config.yaml
n_layer: 16
d_model: 448
n_head: 7
n_kv_head: 7
head_dim: 64
d_mlp: 1792
vocab_size: 16384
activation: "squared_relu"
norm: "rmsnorm"
norm_place: "pre"
norm_eps: 1e-06
positions: "rope"
rope_base: 10000.0
rope_fraction: 1.0
qk_norm: true
attn_scale: 0.173
bias: "none"
tie_embeddings: false
parallel_block: false
extras: ["capped logits"]
init: "trunc"
init_std_qkv: 0.0276
init_std_o: 0.00488
init_std_up: 0.0276
init_std_down: 0.00488
optimizer: "soap_variant"
lr: 0.00453
lr_mult_qkv: 0.7
lr_mult_o: 0.731
beta1: 0.95
beta2: 0.99
lr_head: 0.00765
warmup_steps: 45
schedule: "wsd"
decay_fraction: 0.941
decay_shape: "linear"
final_lr_fraction: 0.02
batch_tokens: 131072
seq_len: 2048
doc_mask: false
train_tokens: 367000000
steps: 2800
dataset: "wikipedia_en"
Each number is 128 + 32 x the weight over its row's rms, rounded and kept within 0 to 255. Layers, rows and columns count from 0. Numbers have three digits each. The size before them is the row's rms in percent of the matrix's.

# up: layer 2 MLP up, 1792x448, rms 0.0784, rows 1498-1509, columns 0-111
# down: layer 2 MLP down (transposed), 1792x448, rms 0.0724, rows 1498-1509, columns 0-111
up1498 121:186088116084157176056191139138135110121185126166135173105126136180115135138107093174157058093080185144127139112096101133147066146123161158157179117080123196122076116058114067168098070098069090196095137124130140123159124151131126099118081143108077122132100125120124103125080134138099118159171126137150055148196115122094173072133091144168
down1498 117:143124132153155154112096115150102150114127197180142170152158094110127166136086097097133141127114091113076161078104156133106133132117120055171132140164107078060134068106113166121086088163149098147147153136042077139190123109090155121102116129145139114145172188105108120125119127121095106115102073076146107163136091149165131155152065158035
up1499 096:165138135098171106142085083118088114073127076170083065150156087178069157086086121110168127119062143103192230152082149118148106112101088154145102152108117111105095146133143158109087118158183104090137132158114141082086126103193078154058122160106128122088135114185129096059116136118087106118128136131197084158125103172156075110120157183106
down1499 104:104150091138159087147146132162111135176145188166115172153160203033137156127088113104124169117175160127118170159134138139099102154130156116129138089105111105189104148159128176164140110105156149091121151126112095066134124116114097074143151167113080169141114107096120118169109116173127194130169121149082153173118122104166170170145118111190
up1500 101:154163167132053153134155112172095160165136176120103122153131150135138129121113124155121086097159088120115134137165046103160079087154080130157117118094178137121122111114167147083098105155140140127145106167109130116112156093124131144086039179144077103122167127101138103137104155116077132104120143176181065109132135091094136147111081083097
down1500 101:088129145113150106127132174087162120104160130153125112127066135127150097078097152065134176114154157146177149217145204075082152085178090104136143120149175110139122085159111088091126158058133114141103108129153132077102144145072125113163132138106160145151152154114159122128139107096100149146166105154141174065192177102163140176131067045117
up1501 081:131108086116135107096094118147171124148170144109119146117107163097103131147080077130131126115095130162091141116174196105099148117077113168122206195086098104110132115090121055151136135099093097171135144150115136130123126119211141100116127163132108144141151065098126087094201144103136172116122181079196102124156091166125116129139155171180
down1501 086:161128113111151192069207182147155102082115134116097150125017090147128129114093160085065138134126112126123088150106097091110122096110151110130125070183119056127150141123107145146112116180167130160119078148137111150089153184064096077216100079048106132156105130123144138111164111175094147138161072145138100155098122133149111072164091118129
up1502 094:108125119206117171136136140099166127135172071161177067077176171139126151129064174121059080161078133130127174147158053099196141183121110092122110107154110098152066173175114098103168117099115032119153131119109092126144108099102138096022155148164135109110148086085157125152087158096088154118136119140135149097117152130153074132079103169158
down1502 094:109126120049165068121119163167137136083117187119107207163180133105067140114062180090152096147163103128124128152206125142145081121117187208175132169079110171089178124113167156081112145089118196118078132113112190156073118159121136086159156116124100108117131126157103132133118079115153071108119121108147131132098121188085147155099171167160
up1503 119:110112114091102126162113129153087117182141055107130137106124086089160105143098151078209125117113157113143126102115096129086145076107193069125135157121095114147179079152116172069126187171193142147129153089108153123075146083129118132134124130121106079151115153131090093140080148164119120069102068066126166169170058150087098098081142078132
down1503 100:149118164084149164107085104083095130029127113140097128129136157134130145137076127090098086140123118165091138135162111145131155106095087113099124149112120118160133065142170153112178085080167101119139075159151109160123129132083154098116131166125143102106116100099119121140084125066143099169156135155170149137166113080073128103098109132218
up1504 105:154161139117163117150097164102116099148073129143172110084111170130119160164193109126120138169085171190111121151092078108081126109164087097102146061095095186137130095110111142117167172085099124117066120149202170100043109161098099140115204101152096120188113128151092137125120061131182096125108142062098156152153069155134167165177131122118
down1504 107:111180069147107128052159082164169177124138128126134180146133072113152079131103119178160087165133120154117157137075094118162147123184107215110171080097129180211127076096141182122164134143127047180107104154101139167124146126117127079100121133083165155150135120068137182175091171179133129118139148167136081140186139175146153122136079104140
up1505 096:100109138126105185123153137111147138130136117155130120108111128181121111137126186108197098069135149094061141137125089118077102136137122195046127156111136092143124117113128096112130125121138117070107118128162130136125080142140171157093176133153071126079170117142185116128116130122136130104118114137127128165103143158092124169181146116145
down1505 101:101113143109162098135156115170099173098093122138145093109127105127156098125110151115082057113159076169164169112127147125144123146122191153195140112135090146150149035056129083095124142142088135139155056107097130118129180113078158103137118207159218118124209172138115134149131138138103124150158160063113126062090150142179130179164060057148
up1506 089:121154142107093126130120165102119171077102200131151131107120078134087091125131115166161155130143138099149089105168137160099112145158107064130142113070103090114128112105103155126083083184172149128186103120125163131105088063111075118125186130052170094100152133169083152154148094073133104139087129188168101148070079189155143144152180036151
down1506 093:132183076115088153156127160136163101096172165200157157159113123151152172160119164132150172069116117120156141127089132144156148197131122111122108148141143162104127045058134178071112101094097083140133116125096176102142089117095097065108134099155129131081130138084195147167162127127122149148128206113111152104123173134075148087124146133086
up1507 103:150046133107093196162121129119102085135167114140115076129077156083120117169152098131111078155167177153147130129102189095141183162141117092157224193172164089141163099137126098109133086169173107115174106149160171194059183114139125049142134095120161111072117157135094106110176130134136127104133114126130105132160044150112117112072151136175
down1507 093:138095177113115095108115155132202094121086099110074117118158098137112114117133106127121078118123129150068123178109124165114138173170188095119090120081159135160085120116150160147133085135089101148108124120158094140136122151096060160211128131139177143146099177086109139115119149110144204105129146100156099156137095110109079173164089045155
up1508 110:098158198124111115137074118124098163143171088086098136101118132134074126136142116111115140168162141102163121100140123118064140157110162137126189153197131122083097146103110146129194098146130129081103121064133138094159100169126138192137114153122121086124129072083156116044115103152124089148131147087090104148172076174126135059097167107142
down1508 108:124150129095162078108137091050144129138152111179135035126131159081121173097109093120118092156132085163109105133158139144134169122193114074111130140140146134140111150134079209161123132124143176100214173122127123121088095098184119122120190150151125061154117116075180104102166132104167077174135158173128128106127136148144154135111153120134
up1509 129:138166115124113131142092119126193102162142097135173128132144099113148041075140139113169124183132139105179167094087122079113124118116111153118135093118115170154155106165071108176153076169172120138146106135099101101113094122135134126120142098129170093119123101091073073167119164169127105182117114153129158151066176091148065116129123147146
down1509 112:105077154135102155109098147095110076176145116109089122066109144102048096099176137140162196159147119154133142130130141092079096137152181097142142060106181126164212114162158144175139125143172140110141119089195164116144112152130106122127102089147093084093171203164153060146122172107124165135162102116177093121100145142145157193171163061146